config = dict(
    n_layer=8,
    d_model=320,
    n_head=5,
    n_kv_head=5,
    head_dim=64,
    d_mlp=832,
    vocab_size=2048,
    activation='geglu',
    norm='rmsnorm',
    norm_place='pre',
    norm_eps=1e-05,
    positions='rope',
    rope_base=10000.0,
    rope_fraction=1.0,
    qk_norm=False,
    attn_scale=0.125,
    bias='none',
    tie_embeddings=True,
    parallel_block=False,
    init='uniform',
    init_std_qkv=0.0384,
    init_std_o=0.0,
    init_std_up=0.0384,
    init_std_down=0.0,
    optimizer='soap_variant',
    lr=0.00384,
    lr_mult_qkv=0.4,
    beta1=0.95,
    beta2=0.95,
    lr_head=0.0107,
    warmup_steps=200,
    schedule='wsd',
    decay_fraction=0.806,
    decay_shape='linear',
    final_lr_fraction=0.05,
    batch_tokens=131072,
    seq_len=256,
    doc_mask=True,
    train_tokens=654300000,
    steps=4992,
    dataset='wikipedia_en',
)
Each number is 128 + 32 x the weight over its row's rms, rounded and kept within 0 to 255. Layers, rows and columns count from 0. Numbers have three digits each. The size before them is the row's rms in percent of the matrix's.

# v: layer 4 attention value, 320x320, rms 0.0687, rows 222-255, columns 0-159
# o: layer 4 attention output (transposed), 320x320, rms 0.15, rows 222-255, columns 0-159
# q: layer 4 attention query, 320x320, rms 0.057, rows 256-264, columns 0-159
# k: layer 4 attention key, 320x320, rms 0.0558, rows 256-263, columns 0-159
v222 105:122074133129144134136119172141096048140142088165138179145158120142146130201206116089105111100169101096109160081110123160148104129100096141102039140115152135049155118163136178104139097139118124131195138130100140122180139091118106116107147091171099135160090175165167106101109113085121092099149111113095095114114182108128124124109064110148094131126108115165179166180132117130139148125164100118075116127134145123126080186145115176153130150148123146127179075110172139118149060102088070
o222 106:114074202129124217152112141156157154183143144064130128157118099169078155181160100111093134159105151116121158087131140104129134140122165116101133157117073184113136133112094093137137121127115108098153082150109107106183116151128133105089143110118124107142148156125130166068142099156138121119146089160163134101162120043075104108144185093140143124126095154148090144105092159160173151157071152210132158120103139063138110073074147156159143119187133161050161091095084149111136122137115106
v223 104:128147109139158140136134105111152129165095122124139102129115131100087101094090093107139128142155057105159146182133168189159117085126130045165176184151083142136141112112143114131110122116142172164139136150122148156152127150132155079186184053126128098155122095064151123132138179082167109158133139148124127122102074108111132135173076134132080153138098170148150109192100081111112160118129094113153033137104120134161187120118145067096145127115095121116134114156115207131137129130148096
o223 103:061096153134101085106072095071144067171159135095110134182119112139132136094105177158159169112092134169137100094097124145109135121141109103111137069118121131174111085128112119115115135144141127147083124157099173188183120126091165160100121146077164109113110171098152094092126136146156138083157111121106129139108160194131114124173129094121160150159153157133166123159171161127108136140084083114120095126155144150151081098126085154087121129113127144175124091132154057128157147103141150
v224 110:109152149102136134094096156114127142129177135169166086218141156144144132095046117110166107091143122115100110168097163148136113159124186166118091089134077172114110112135108141136105117179139101180140156106102134082114190161099135151117141067099101136079152133199071121087114122141111136122141074093156174125100142114117135093122174171138137142186087138152046156118107158092120109167155112118163128111152193134112096146136155083092139157154159176178116083122071099171138136080086122
o224 109:117161068152117143162157066130185069153124120138118096144119149139135132087114116097102145086147133098102080183077115100143084090159076170096120053136111143132144129135126110106090114140135155123141131136107080031110129126167110132119117093188148134110165059116122087080139138124110147115139123103188199135140130120123102127088119094155142188161092129150047117167133098168117134141171120168205098111095225084113063189138077147154179151083136176184144108095143153120118144152104155
v225 107:108137125134107123146054135154083167161094124156133132094116123118123131185175136086171086158132132141173135132104197183172151103093103176101098161175167153126152085125126090100156135094106124133142115105130134168148156145095113088049129187130133091129153089139115119116128112142161107113204111117108160195118131147161167100130120205114070074138118114078180146095133117116119107157175172150149113193120069142162163096075109137143114133157127124139072191140140076130170178154127096
o225 102:108111149148140114119170144127156087113123111122084167155151110108169158188101172136124153134145132113091087166139133117174107111141117146189120154142142142082149038103104122119127173150120180119101187099139142113137124117129115071109146161136158151150124129179094105135183104173158134111110123085119175094150155122087178106136143122141195120135154094144169117099150144079134183096109181154089100179098065159101100194134133058174096138135105080059131188111096106067105123113075133
v226 115:116117115154128039117161126157176144106179121109103172084161099164141068097127208110078118143168075134167125146135129097083200142090168144103124088155166157137104167156191151123149147074129138120101049123118145121205124180156167147107101146129148142128132125098076140140116074097141106098103146183170103100212160150141104140189150121152128175109109057100138090123112176126158079135144116118181080088099100127114171185147084158140080153083117150125117118173132100147135172123120161
o226 111:074133110097070125153169172179153161084076129052087153108176123053135148218119170134092121097090096103099148145113089184219159135130134116113162090177124082195127069090153140087164147126146150061121093167105162112132094124174122139102133137119135139113113146160124148178069121129113090111123098112194163157152137146118076147082102055154093119119076140081165120082109098136119132136152105151152114128129130053169161157104158158138124102160099165164085111116112187178100118075094102
v227 110:098084096152129162067094130112104138140169148121150081107192179160138155129131061086125091136173127069111103145123104094127127140136092148137115129171136148129101135146115098089095168172144081171127099150051110137086147121146120114137108168136119143152053074124183153140128190092135090123190113182122150086228131137078137170166102183173157184166146102099103145079136147141128113134125111127101117090132127091137104129149108134177190154098145140101174134132079130164068097136105153
o227 107:146112177198108129123127178120128131120135125137102092149116140151108175141063129164082116146130151145102147123119087151104126099123111125118116033181103106101110172124136138148150133121185087186126108131073180115130144123117135141176063160142102084074085130193099094131102180062144127127174136167112099125128120150105153118078071103147197069182099096096104201087057094121101102132198186169074099159120177122167136151098178083119129164158104081157144129144142158131142119122120124
v228 103:110122161143084101208133160172132136179178181116136163144149112152099086113151134149163104093116099121148127173099159140118143118118087152110195138139104121109119089150099165139155104090117097092128123177109086113117079118168155154156163147123156174142084154172125141123146124161166188073128138177144143171187104078108093138135116100132144132071203148151085140129149072179098124134134092159086087152132124076113130132163110146158129176151052146119178172138081127110087082118125179
o228 101:075155131120108118086146132094102090154084164114073144139139139139165094102119110116188101113147133161173126135081109113134162198168086125096087163155171198151092161146091185208157094110079139133131097119138193074072166152125158150162187134140073112111127186179116148132090141116117094131126143167131139104174167132120146190133106075174090158151112145205103160143106105131182112120102099114089132158109083076107129176152061166104201154089118131132095148135107133132073181066158176
v229 104:074124118154091076152090159141143119138185144156110112128086114157127164214150044111135108145121102094150122193109071119166097138164141130089143160127091152140128092117069093153150126079152122087104110146109144151189153073183090081078118136101118090118133155167199099118160148197056088103123176122118178064143199080087145121116132077108164132055160181100108193167123119169120083121126101102136094138111144116157112143094160126102129142111083194123080116102145129184133108082110060
o229 109:152137138134122126166130151080125137104116125160149150122125151122151129170189082102143118129149186103113123119090095172176158129117121145123120129145135117113140123179135150132182118139133103138103119106019160033132084098133133107135108139073158154136092171099182094108119106098124135113070125131106155099210170118075157131142152072113152144119105104142112142126107115101062104116109100102144120111122143119173067134136115158084092089119118037106127070139107134088114107052126159
v230 107:160123130112110171132166104137073116093132131147131115173148177114138201148169066187094171114096188129085090133152146151078104137147111116145074100130176132107109113119137147173175163132160081059149192146092152121095119175136149129176141105145059078169115202118126199085080141132090133146106091084170151096077129088135101133073115103126056192131229116113144123114049181137116152104097184161113125111132173129147057133187127140067207103164100117113162119153154151130142128171162111
o230 105:116155067146129115074130091142093135118110048103143117127038163163109191173130075176076137140120176081116083164143093118095103115147146124133118139110106151135116143094068157119172117110158116075107105137079118139115092128092098138148153116147050178169092139106128110138162065168086152111124180109138148112065172141109121081128145147123127119184133118218115147062115136114129073135119105110134155108099142112167127168145107138169179122148109087085174122151095114126118146125155148
v231 110:097097132124109107173126097125183143107138117177163111078112176174083121042034134133142091163122075181102162115111078097102138164117151111130153135176049186153152129097136139125149091134120141137175134151139056140111092201117118094093163119150138085140133138120156059173130073118144095083133150136145087123114150119096150075179134171126119085127154122161140128095124136086127117139135136126075129093139134166097172149071111147060144024111138137106118165159077140199135107123148116
o231 110:132183145145065167080106092130107100182136123150107127106160165127100175062112088161129084147111101161074133122117118117145140142109137067138223112150074169095143158058117108084149104135106115130116151103135129113124132092151106085109126144176119131089174123166136080174130085140107139118142149108123090205106089148192134078156129116144107162163093090126136183140081084102067152082100139095111024158181127124045172147136121105103135030097083146146153104086168155169086123148160131
v232 115:174091116133156071059118141146083135163153076103133106116157093119128134103149110080138107104089108175176090155077213117160147151089114082131153161196141118187111162106144119108131142060129140075097124154115109128191139133127107120135157096154157152087104133167155108168130108120142127157089143098103089105081102129125130171109177107124143173139150133127084122125196153185152121028128138059199133146110159127137086111167162129134161118077171140151096074100130147181133128124122119
o232 113:113128118131129096089165158131151130108097120144142167092193125069178139143186143146166152106184145151128116164056147209158151096118128069169115133175122092135158160108108092134174148028175185142190130115104145113157125133212079152199135142158124107105085160126165137107112129141154116118139122107157103144165138075145141118102062161145162151179101081154170044097133097078187133118128133107093136101108148160168089118171111137120109140117185173110126099111119076116062112150089079
v233 100:150128153150137121100096103139086078138168089192155139169099132129097143072046150128118154123114113071054136112169118161126090075105162110070122126150080116126086114165144139114132169143166120126122187132156148114200196133053122106155188117136094143105131123139122184113115135103139149130086092127175136148125132102083095084135130070086156166099087144154080100182097134158142092127114097052143076146125117132067134116186114115146069176154150126141172118091188153104120135097124058
o233 101:130129152096140081046106154115161079087148091187104152142165128131092161120138124154111142138124105129084142181066134147188125116069109119068101168088141121154115092163151158154159128110157154116130129145127132151094094169170115088141119166203188119151131120149134177090131082065135159123119139145128151159071089134065096117126135102194114177112114155160109095168160143156141040132104141107158158047098099129176141068219111104142136087139164052131147091103173137158132051105131159
v234 104:047137127129074138142109097173106153075102135151109097115075144147155119119156149073110137140087165159129097148062121106094180126155100189143135173093111087137108120150123121129130079156075092056088101136154160087115164129134104068070140187146105125182153088128160108129093120152117062099097114176146137160185123157073144123121147133133124148114163085120107120172146038094129138133121140162149158102114101133118106144166179151150159114165174084128092120124154083150172108101147100
o234 105:148187179113130094184113089149090073099108147087093162118133127110156148077060145063105154161070154116085106152145082160151098153100086171145156152172176077176108121119144163092159105100126107152082114143126068178122147148083180058142174110097086102131150073107112116143122144124109095119131101110113173162133105106077142142129127105092189110101110118136118122148112061130157150103067149135178142186099128136067110129113211126145082207121117099131119129098123135143105172086161113
v235 109:182154075144129169163099124100077160112123083098125068149114121138110106181111088093102167125119173077119032124136195094119094106147062098122132158135122108112154115161096131113151103125112134095153154103108114126178127088152166097147189138191098082091129114174107207136123133116130133096133119154108123119117144129129123136096118095109094120140096185117133151152129137205133164127109150151084106173117131125073080145129171155090108166190148134168077146115136148145170116164085076
o235 107:177124105125099138113121125034142162081168089118156119110132148170141116079096113078122123089127119087093157148151141091119073067169141120122093133167084126098156090137144167166112095114161192117140188156147117057131128084143112092123125165119091133140133127142101150151147112150184171114177120106111134201151132134137134128135162133134135109160155156113154140129129120147199166183094108126137138100107131067098110136127083135145164126141119111151140152121188160142183121144173102
v236 101:191141148121085164110122172136116128133166118133128118107168118114163124141108138170132118098055145093144111103142121088128128162122165103102075085119108128153115187081118219081125162179099157084123128081108116129144150166081076127120135124135076173105126131185117129099146066112151082135159138133090126123144110179156137138124100097164132122138105153121109078126033171111110091154156178094144164115120131127091127096120135097124059157191115173175131127090174104118189154159099144
o236 105:162124123048116107128154124150173145134172124120152163142171063140152164121149106134103104100157139127127116117128176146089127118191161129103184115198100114133173146111161090099121095175138108151116181090130145134064129114150033210115066193065110173108130141145122138119155083119140116124132179088150117127161154118105125107076134141130150129119173178177105138108130137108092113118103111132157103116100164115147056127180155129151112181097169156138132120057203087137091104123085183
v237 105:110142125135179124161181104168113158114162082144107102140051131142119167087139221119133106157151128165151083067105124098097088089077062149147192093069134118134041139182163119048136170122111115142111090184117127063141084079134171155172132087099146091143139140114134084178126183163170141097132126165158129174133099148116141109132143119130136169099161131195118182159146103095109084166115136096085104146085122133159160098179142108124188166084134157128161153107118108174127139147129117
o237 104:163142128092116111146162167151160109151073119179148149107085120104122147145098163082105101157132078181129116117121165120135126110077174103101167136118137150130048100143141116103146130121138154143145147162128132148048055152122143093121139156156145143059092139058131077094150168152136153126149130134130190158139105109103198124116103118132106125120097082145132174094159095093072092100173105161113152102179123107120120114132129114144157134129134104145139146087155110181152140079119195
v238 103:126115141174090131099111138121114153178078056094113120144115135118195157166144170121155109144112148125160131079160130131141125123129095142139143132144143135148141094150122191107089101144131079139122107129171148110140117163069124107120101161104143070115114191068137126105109110094112143145091085160095105163152131162110119145141094111123139125140100088103141110131152149158135108116191138165132101108104051098116139095178222223104160121153160137169161030143139097119186092088138110
o238 104:101110100180090137133091162135137125162103160087126131106118164090138153127115151094167125142144157118144130070156127141141084143087092109107092157144063067156135139073109157171117126113168096177119096135121058103108150140104070083134156145178104163197163157159155135118185135108109184141116152180122111140171113069113140099137101121095120145150183177134180124179120128123142149157184172136111178163101078149148137119139195130161152106083160106111116038119091110145167113110154173
v239 103:086088182207133087169196174144086108158152086132074120113110073166160178131154130120137095156164105087174090078095171135139065108138156041113128128119151137096072188187150143121093134110090142082092119115155122079166155145156137168158135114111101159121071179114148132149126163118144119143150150152166124112133121137159092143104098165132135190202105078119132114129080062173143068114107116142154186203116145213161081102145159143140161118126092162069097079124158116150170145136102127
o239 105:152108117110121100143141120126097128085129133104116114136145189119119138180175167133043109100096165140122167112131074090166067117110085085101167096100117081109127136123086081092155074107083092142114156100158159103088069105129127202197088111144071094096120115138122130116147164132147097190092126164121129141123176135139116132105102134134205219093110135128160146089143115133135089109122155122145203154092161170130141139189109122204143155086100109138109127109146161135132117124068124
v240 104:094143143120165158136137160147122125136125155178169091115115110085136125201114129084114133094138198142111164106130144191113141164169131172109128175133092103077075092207105127136127180191099056164134094113114149149163135181099076192146145143109178163127098148142123116127169181123157143110108125153176174145128133150159067146135119164119092160114146160129141089130108143144158084089068141111185117176139142093126085145144161154139158198117129132110162146155134098112090182143190146
o240 105:131139101140166107127095085109112103138145111117160105176118119085129037118069128206135152070137184112125144182108154208177103148131108178119171171163118127083102158167075177115162163138119122106092156165094068129099099155105105052111121147129089144092159089078124172121120149106135153121156150162129214109149114097131134101164114105103153171166160137125168177143160111115100071134123157139102151108102107153109162173084061134172132133122141131109125167088154080115117121098114104
v241 110:122137052222141142117112106086145181147101076137128112151117164184117179104160124118172148142169108189075132151133106118170163130094108136124148121140099102130143174102121127131080143140190119106121100071161110133120130117130117134146121076141125090169151091087144109126122118153146112067079158157105107132068198102163111187145157189159108170113112035099121128160114131169122143154097145096209111110152110107087153106049155141045127157162176052150158158101095063104096116072146125
o241 114:196110125178111122217176127106115187142065105105156154122106190121148184135171114132188169129102120142147176145109094136161121131131131156118111125124148115085124184125099149124162095111114132172123052109153142062113077109152129135133121095128149137182150168074155143108097115134203121084121132140124096171105157088105084157119128117169119175185088077127114097141149126117151129151152121155111080157163100106129157124125130142081107163138116109140198125088163105123147135119150121
v242 108:113142133115103117092177117127082149146159102119095087111157104116121158120138112102117154112114166142131155161100097125115128126135137084120117143148128087154100167141078125170108146146160096138163137119126152151109121169152090112129119132194165147180175124095155145141134173147148166148137125165152093137152069192198075143131159131141135160180091096106157128067121114169133086126115176155135138121181133105125103130161168092093128117097121059092139041157101072113104113135124139
o242 105:111133106117114154139147119142082155173186137101129123088132124024138142107102105161103100158140176085107143160114129144106166166080163091125089082122071110080099129157124147133143109112157176067129070137138137113143090142097142153120074103149123112157135061086170096174093168099127136107173109151117121137121127158124095063084130115157144132109180127159187128094112139139093109080125154129127199092158103096128105069154103149111112114115128167123163140139099081113163131124141075
v243 107:079098136159128093085162139123151145080125147138110063144122144168149101123180070096143054117154130137120162151149130129129167152148119158180092108122076170162132158105089137109134089094118103052176150080120048089121134095122128155155185164099079128159113130188133128153168107209161112086120051150054116136121116079088143204161142193147104141180086057090107139128103128138145134140112142162146155082109083118105153108172109115129157088149154115143053151072006103152135080176099079
o243 104:133131140106167102136131106129092131081094108103106176109103104111100120125155079127127106125138129131171098156130063147081131143132136099158134141136104121196106100091048139104019162159144142132125153096104112144161080115132097182146147074039066133125140167111110110182137122178103114100140101149123152183087108079114108153150046143098127091178096100132139175165128092178166100133095121144136119137111131153145149134158165159116196108184131175178097119076129058132088126137100097
v244 107:113111213118105085197171084202135091121081129099115160139128124146137076126103137159079157115204159116174097077099080142144134080151091152115104127171097143103144124087113114095127114142078155142115134126144103116092092196071094102162101158127171143173112144139091137122148191172107156116080110165127110108137100149070137179109149168107153075116111170170133108135177171143181153066160113102119084074142091121137120161151080164110065089121126098112103092189134184155097075153210137
o244 113:063183150120138112157164102147118082159092140163125076142158118163163058165125129117096139067132128164123099081145121152127206118102125110111168173110111155166106150130148021078140105111098168139125156110130101177128141151148065110106171109101204122149115118180097190194106109109181155091095083169110106098100159103125101148145086136100163165139180092109173097126157147114120129107152124138195153119155089119143135098104065138143130051133204150089143117131117155150125154113118177
v245 108:132143185138124113130110083132066085113107128123194129121149122175143157102189162130123119107184157191119054082172172110128121097112145123134123168076084120152125126083112149142132093162169139173178201202102131192105176109093127087081113075118104080119094197140087170111104154121142186100145143104169160185173123140133143124105153165130149114126104156156146109122136168135115133114140135115147142104127123111091172116109077078087108155183117104167139071167132091148121117107137146
o245 107:101107102102195132133121113148121109147150127131142080158121190120081134100120108090125151071068182162135132125156165099085170078147139105138112114164093166128144121148124083141074130136088137089082137159122102088154109128134162109100180114178136128143060091085131147110024167111147172099221096109134192194135102077121158147130146141157149116091139112135103152092159163089131156135085123114113208134157111136149137089168157136136143138139126074101151085081182095153162114108126163
v246 099:126133171116141093110168103088083153146166116186125150113136089149108084129157128128122092110137108157160103099129150156121141127165101200137134112177132160138065084108182154099098158114139142180159086153178055126139143144133192133146110143086102125168074111075148073142114157142158125127113138107096145062127112136127120086139090136156127141138148089209097125169159132084153147146135141079135089172143157123111189148124170126122121146111152152097124240130156143159113175127167141
o246 104:140147179092085128117117146123171155131136164179096118085161131138096105133134187149147131084117059186119145172087146106115123158106083103130177095071118182137129065104134135109113103098124087108152153137115100206138174150097131189075106107170109144096125156116104135134161165108156145098076075149106125135115116127106107159192119093107149132128146169180109171097101125127162133062126116146111063197111156138077173153124149128126158130111156115109111130136157168104133124116176099
v247 109:144170116097158133179132141191134083153130108124150168139127127164117109105188113122155126049147160117115113139093101136147184179093144157169121132114094221104158132132163101162140058113126113137141163181122150131149127093095147136110219127135077160196117156162124169189160129141122145092128130154151089144160088138176132134126119104162107168091176152148167067121111121085195167176123079164054092087096115113104180168126129164105135135128107153129151182055087120110111036102147144
o247 110:129131169113130113098106088206099070103131118101181143134125114174095160086128117135121147126176173119130171134090081123169146130115137152091142141158052087168143132141095124087107068150087183156232070095142194156118101095088105103099107061171119080085127132134097137131167088098102158147115127175105145110152077157148183087119171089127045145177109130134148119145095090123146090183120110134066135137128130072132115093095102109066147115124121101107122151144142127155121090119105121
v248 109:129114142150154136153152123175112176137104116069094134101139131106181179146130100096060157101138186083114093141116122104144160148130174195149087169138164103094063169205159131127131114171143143101131122119153148126116168100137104096130166137116152127118086197149094143149093173114118114142178093137095155172149101087059159151111150162165161205101182148122110141114154115144127151102109076147097119147090078057177172118135128129173156127123177163134128128086102156111102122129101118
o248 107:107152136132093027119123124175112125087174102136152167143093051155139169136128135139107178145130148097142103088091062156145138147084124136146156131132125104129139105145106132141103163130131108131109115107146145092143108117156125080115150180110148115121085113114121116132136205146098145145159122132169156155141145125112218112143123145141096152086132063144143149108139077098131145107126080181067136172064106116075082104121126118123115148151151194160119058139100118094143101154169132
v249 101:111099143149148128073129172162099160141192104107129155151051174160144109135090154107115096098111075073157155142169125122147148110118149065129204131223088121092116109171114132141111157083154174138108131191155131123154105130081133142161191111135114072099154148088136087179149121123168136093061123128171146135105111078118155193183143094116117123098142133132082141146120150129172164110080108130119090176146152113128014136174139101090174136109108137094107089187175116151086184039151148
o249 101:134090150130093185106128110143120114162068151121131091146159105094169095110165166157173110134115070131085133103139144158117165159137126141140153135154068080093147154181155121123103134149163121070123188167140172048113113158166093162114169118098093137149131136110129103146137137187184129091137148138125095131154146170065120083130134103164103180193164119134115071116098119062155115147100158071131115134025174150166101122149112118114172173142097114156127106195099129155120106104183147
v250 101:087165126121113130161175128103125111085032098117114131136175109084109128123082076136139106123148110148107140166141071159162094139071168152126223101117122090176142154149149148134096141123147133060140099113103141133137103108093139094101105164126093104112211088162127111103133140141165092057143146152122113117136130157125170093165124144111073088144103102136149161129151063154123158158127129081118120121144195091040090208134155127069076142061117126117100160132171121131173196100133136
o250 102:160159138134148163110129100152109104112097127118164150096171157114162105109116099085155057095129092097149064182146174134129139145149130190131169132101125189127178078140189159151131054110099115148131104144117163123112080096158129075127128120114074113067175145085097169095109131178136156092150128188131085151135166151129118117101110099112115143082179103093105159150144098170148184108172151105120122129153104143073092146130160118118065115127112133138113136146129099222108119124152174
v251 111:148140162149112100109147144102095116147142104145202120173197166117130150124132107195167125170141138133083105107145120130133080145171126101097075119099142117112136185091098148193133093153100091101120123120194136150119092193072144142106049054139130180097060085156085139073167133166148144173113107161095103136117102191198134142146096163098087130143096118126134142150121154099154069134122140098142138138113158132095132137111092164101119137208101078128111125161148153082152140128128132
o251 108:104147189125095104137115126083191133057127165110110183096140215200134173162037128122113086157114132074089098151139179080124090187132152071128088160117120137092116171163123116093155134155175033107152120099125098162145060114140047154157082155118132162104151108136153145137141129123124139121157137087158098127141097143094102172107126155074068162091139096122155169130083120081164075152121137152124185052148152058135121121127143163085100107097144089107139174147152147105159089128157165
v252 106:178068104187130163181185115125110111132154205142094129160142159151199169142134120096072122148107164200104064129146119117144112094139128138141140150063113062097131153198151112112182120138098067053136172162129070076155170105149134092087091151122095138134109147128186201111075103085087099145127136190103150179126163066104142141097128132107158149129103114119075119162092098164156106131101109156093134120140103082072148153140123158113079190044168139113131207106167156126158128230152158
o252 105:170082108132111138126128103164036136105165143157125109115126150164159158135086103109076080134169143143093132146108154130094111125151134148147082128109075135117119132107103165166223069111129138133117104136126071212151149118099139043129171135160156089160100103123102136171153150132108194171060166103081104161138106111123158202102170078085124114154118151090075108160101154111146086128145103109120098102111133123104174142181124109088136159117147205168144129117170140140129098183169122
v253 107:114089124161117142207169171165105118138144158154174087163146110107075138095124158126136160135123161122130141150154122075160160111151158184150106160106148082126075133180147106084079138130171136119092150115122215158120124104143115112135108097119111066117022049166156096147140159092115165094094130158097198119132101156151132190095084150187167141112125051096084080102144081157119117128083074124098128133135106125052149131129163122121164136156110144121113171111124128147120195138127100
o253 111:145152078155141222114156177103149110102172164094128124058132101077137208135151129174131150105151198139149166120118113081145131207069120163106107128125131115136101135139119112135093118146137112162143107101101150159102157046157120117085100149127157181123069103143177099132102124127174065071126118162123134133142106101138162173109099145174163100138179155141092113177158091161170191191116137116153117142155076153086116128111136109139136127163109131133109099190118121102179172088067145
v254 107:107138097124117128160109123114115104152126141111125178103160181145194090141105134137167164153129169122132131110108157074107150117144094121105128158202121107172140091101119137162148080103108150131140198146111162152082160137167173073120100139124105133113083113137097165094152070189198128084185137146154090164125124164090099149118117114138144104108134118090159137124145092151142152173101113113134145103171072136207078129115112070096039049120110134196149132150165163075090119152107206
o254 104:148163161142094148162117161144057174129174137143127106096110092154096159081122126154187109113111127160072140134134153120121106146104152147084133139154167121148139133125104141135133076139119163104118108092168172156116114158054170072148156088081147132159101086146100160132147126119132128161120119108062156119135151135185189153175130126147123092117119135135201072151092139119095150151140189117129165101167152048201120168125174104101114099131138074090106094158178125080097144148111210
v255 104:088148137127121138187142135113178160144135163113053169075137149108122099112156140168113177121134117152170111116084115152180088127080093067142141138152127113119197155128117080155090119104112102108131118072138161125154135098092128105089128160151157120134154112112066139141181119150176111118166169118127083142099124088117151129118126134128160151148173141122193105121055149149128109118128096103149112178113158098144086089099119143198156153086044163095093137077152092092131151113095139
o255 101:144143082164090117110160165101114178104133090146079179123107082135080141146112127125085158143136148141135114164146140136112141129095100156172101126125139146161139092133161072130115130116100083121138130119098128058230067064173127118075104091072112117105200138092108155128088140098146123132125099168076128130144078081140191108137136134130148108113189134089148124150067119157111129068140203138139093121127158124117066140146095122147194075092129151143081178137132104055117084103115146
q256 088:086114156075150149090100111134112105146087121115167086161054184068111165160088153138123140091070126167214151134160150056149030128096121159132118133167194175114125111148144140086153123109068127153036117114130158160143110102112101157135177147103162136140144212115100095140164100125185163160189129102139174097169099108093118154112084137096120131135094119130088158124116122164140106107142025158131154121108145144152118162102148163070106204181101137128087149083189091081140133145138154
k256 089:138042079134084107141163166108165098080110151096148109140109116120094076121089121154121084131155138124128121089080082133122186104162099130105090164098094208108234084115097149146135152154120120120138077153117135115091125181176109144144171136122060161173155102110119086165092154164174173048175122168146113114190123145115133187151097125150126188131047124182134142084155151084182154131134153070162135123095178161090119097126126170197155102132142105136123105155168076127146133110117113
q257 090:070167136099101135134136122152090136132174137153109159139042125135139155121168085143093105145148096150073122091159150145208097134078086121142156076146130137104126130152060133164136099119156123110139194131131167140142114138113153153126090195132162053160119016118105080090152096127106107108114113172085107092106151135135100158129138123132118124125196118112128091108059138128105186145105118166088145131181079073148136141107156133124153156039133100158106122157058100071146133104133133
k257 085:117140128150115119119156104123174102103133125135200129141131080050133148165057145153125115099161136127130097095113158125156091153087164084165117151112091152098171141152111148136168131092133100205174145130088131097181106151127096086152155101155106105158177136169078103174139079134134090123175175139065215104076111125096093097104130102152079110117143124119083077128153087099115119166093154126126155132055121134095154152144108132155110166080147135147155184135150079114179137176155083
q258 097:147188137108138164164137119146149115140185110075122117146070164177098128133117199128136112155145165130132118164108134143128067131170128064094152145112210093116110072115095067111134106145094182135146132070189137141130142125135115065162108111160109142122127079159122097101121149115063170197101153089148090075157101149107150124038123095141112102114128121098149127138085153157105186111146074187109099105084121112123082112124202178117099132127109184146163099085161132143108144106174155
k258 106:056154101127108127158151130153156064131149101110111153160094093077144152132104109154085100158133136110148116088098132127107152128110113186070137154100103121172151145119114128086157149140162074111106132129144084126195110070118123103113112127161135098114125116104163061144111175141049112117090137153155197138117062130093126148052063091103100127130153058155154148109112167116118181128108184119075135083142059129096123123181117200138219192147130134056109064155187169134115108119117160
q259 086:217150110133165079155074169054154126110116126102103134148189116108072074133143133161142166041131155151163117099135088092121133096191148147095116208105093119150130092150135128083100150172080150128127105126141071124084173126134145109104179141132101192150086131128134132143130148078136111125163138087158162189183141062091122131121138139115124162080089085102126177184165125174177129143128133110137134142091129091130094166126144146162125122113101095170161158114152169111141075108123131
k259 077:175101087146080115123130201126192160077141147133096104135115182202094099099206135133121108178072120132102137151136172173111150117179096160087153102089109161152109126141086144137121132116140163148114119171183120190121093083109155137109144133148131172117072080083125149129099192128161151116083142124148087137208093193111074099137171151132131143137160125147091150116096201095148168078130094118141127105096129214126088127105158155168120071129111149164083140120135179134155130154086121
q260 095:114159174144155077096093142184154076090106153115154139151072107144128146142140094109165150100157177134105077155069152142122165125145101157153124118173149095096126095120129127088119153145118096152127120179106071087057185129096096141146128136138097181097140142137190100173106117111136146113124179127175089100076160180126155107118137070122143136105140103175138179151100145143124166041149127105106140132155120165119117152161105070139146141090135121091089115096184090135099112134119172
k260 105:114157121091202116082102151131126114087151129118124162076088176144128129078195129118156175147073205154145141108154076110097168083156153136114084106142158110178089098097112191062121098129101134125136077116133165131104154092142181110122165106074103151143103157122114127110148109143140104176085140149147107135168110135162066117152136191061076134077173100129133115134127163198115082066166080132145132095165092109061084197074151109135139076146171112122147146146075104136136129148090190
q261 099:114112115170154138104123126203107149158068175120153117145124193083153108065164160159140124178138117164107077147074138165072075185097158149114081124133095096146137084092180141105193094215124134125130119130117137124170097135141077096146103152155172170153184153137198100145087134098133128139173134154143138088135107106122129068127129137112178133165154157142136107164151170119097162115122090140177119118155133120138094203121209173116163167103110135124104155051161117137137115110112091
k261 089:054107112081132146140200089059101134128084160119141126177103113044091161105125120163140141080165150107162139047103096187165181137154178118146063112125143106093130077100105137165152145115114120130074103092097113049096175131091158118137162060150142091127145100123087136133135062139169090149126147098142157163141113124100133180146113119127097125127144141067099069140097095129175126115103122151144050114153072076135139115130121161112112127133129136124113158122175128092152128129143074
q262 101:076132120172150112079112136121102135084143113122111152138111089146120130162065145088141153116130134110199172136132150110110097137161148172101166190105152072124112120120107189139153141119102162108157134154157124098099145135124097092146146054112134160062119128190047141174066130138153120157081190143148113162099143133151180114109152111129093156105167205111134158099156097177102128117114086090117119133109090145083103079127118108123130095148146111124064170088158119184131105095113119
k262 108:116089137130134129108109145113181135109143105149139133111123161114200166123160121116137107106137173154119157125101131169099130070171096153117156108174117132165117093158113137094078140151078165119137104186097114151143108126111146104101154082117127083134096128133090152118137136105094131105126127162149091108163119168124156118060124162089082114110124102184107087100104173145111159093164099089084111105149074121112085178127147136127122076177119121154088092130117140165129140160124218
q263 085:185144116116109163145133105169127101091102177151127173116126112190097135078122166111130081210119100161121121160146176100102153168057131085182100090093179086105149117112040137088147106105124161084174105174184163147151102070164101079116114136132115158106212133086117139115193172107091101104174109112091124138158141081147148122075196116151056108159155130124122120122096142115060116057082173124151082086166142125109089074158131126074129153117104091090057150126115126152096122154147118
k263 073:094141097123089092097129078135130138134140170126173115148109043087124135141097108158090130047114136076170137100135135075117122159105145132156137147117189182174123095118230118170120191151133099151161106107106144088091112161131113150155125074110107113156134146172127113120133112104122136085135113109168151160102036081148109097115115117096129099147084165086199051115165047124144124169095095161100115164065156128151126137162120153093110141134156119113049125161155105120139116145170162
q264 107:099123150118122106166170125130156116112138120122180118190099127134184151124145063192093084057127118124099132172120153147160173107105095115115193119082124163087113052131124133175153164076062140123073191083108160107084159101156177173108132157151143077133134039177117164105121111135139173132066091188108106114111170096126109179180134073080172159094091135146138122131120152092171099127116165111130157074140155147202163172139077106177167149091120152158113138084104116147115092117145122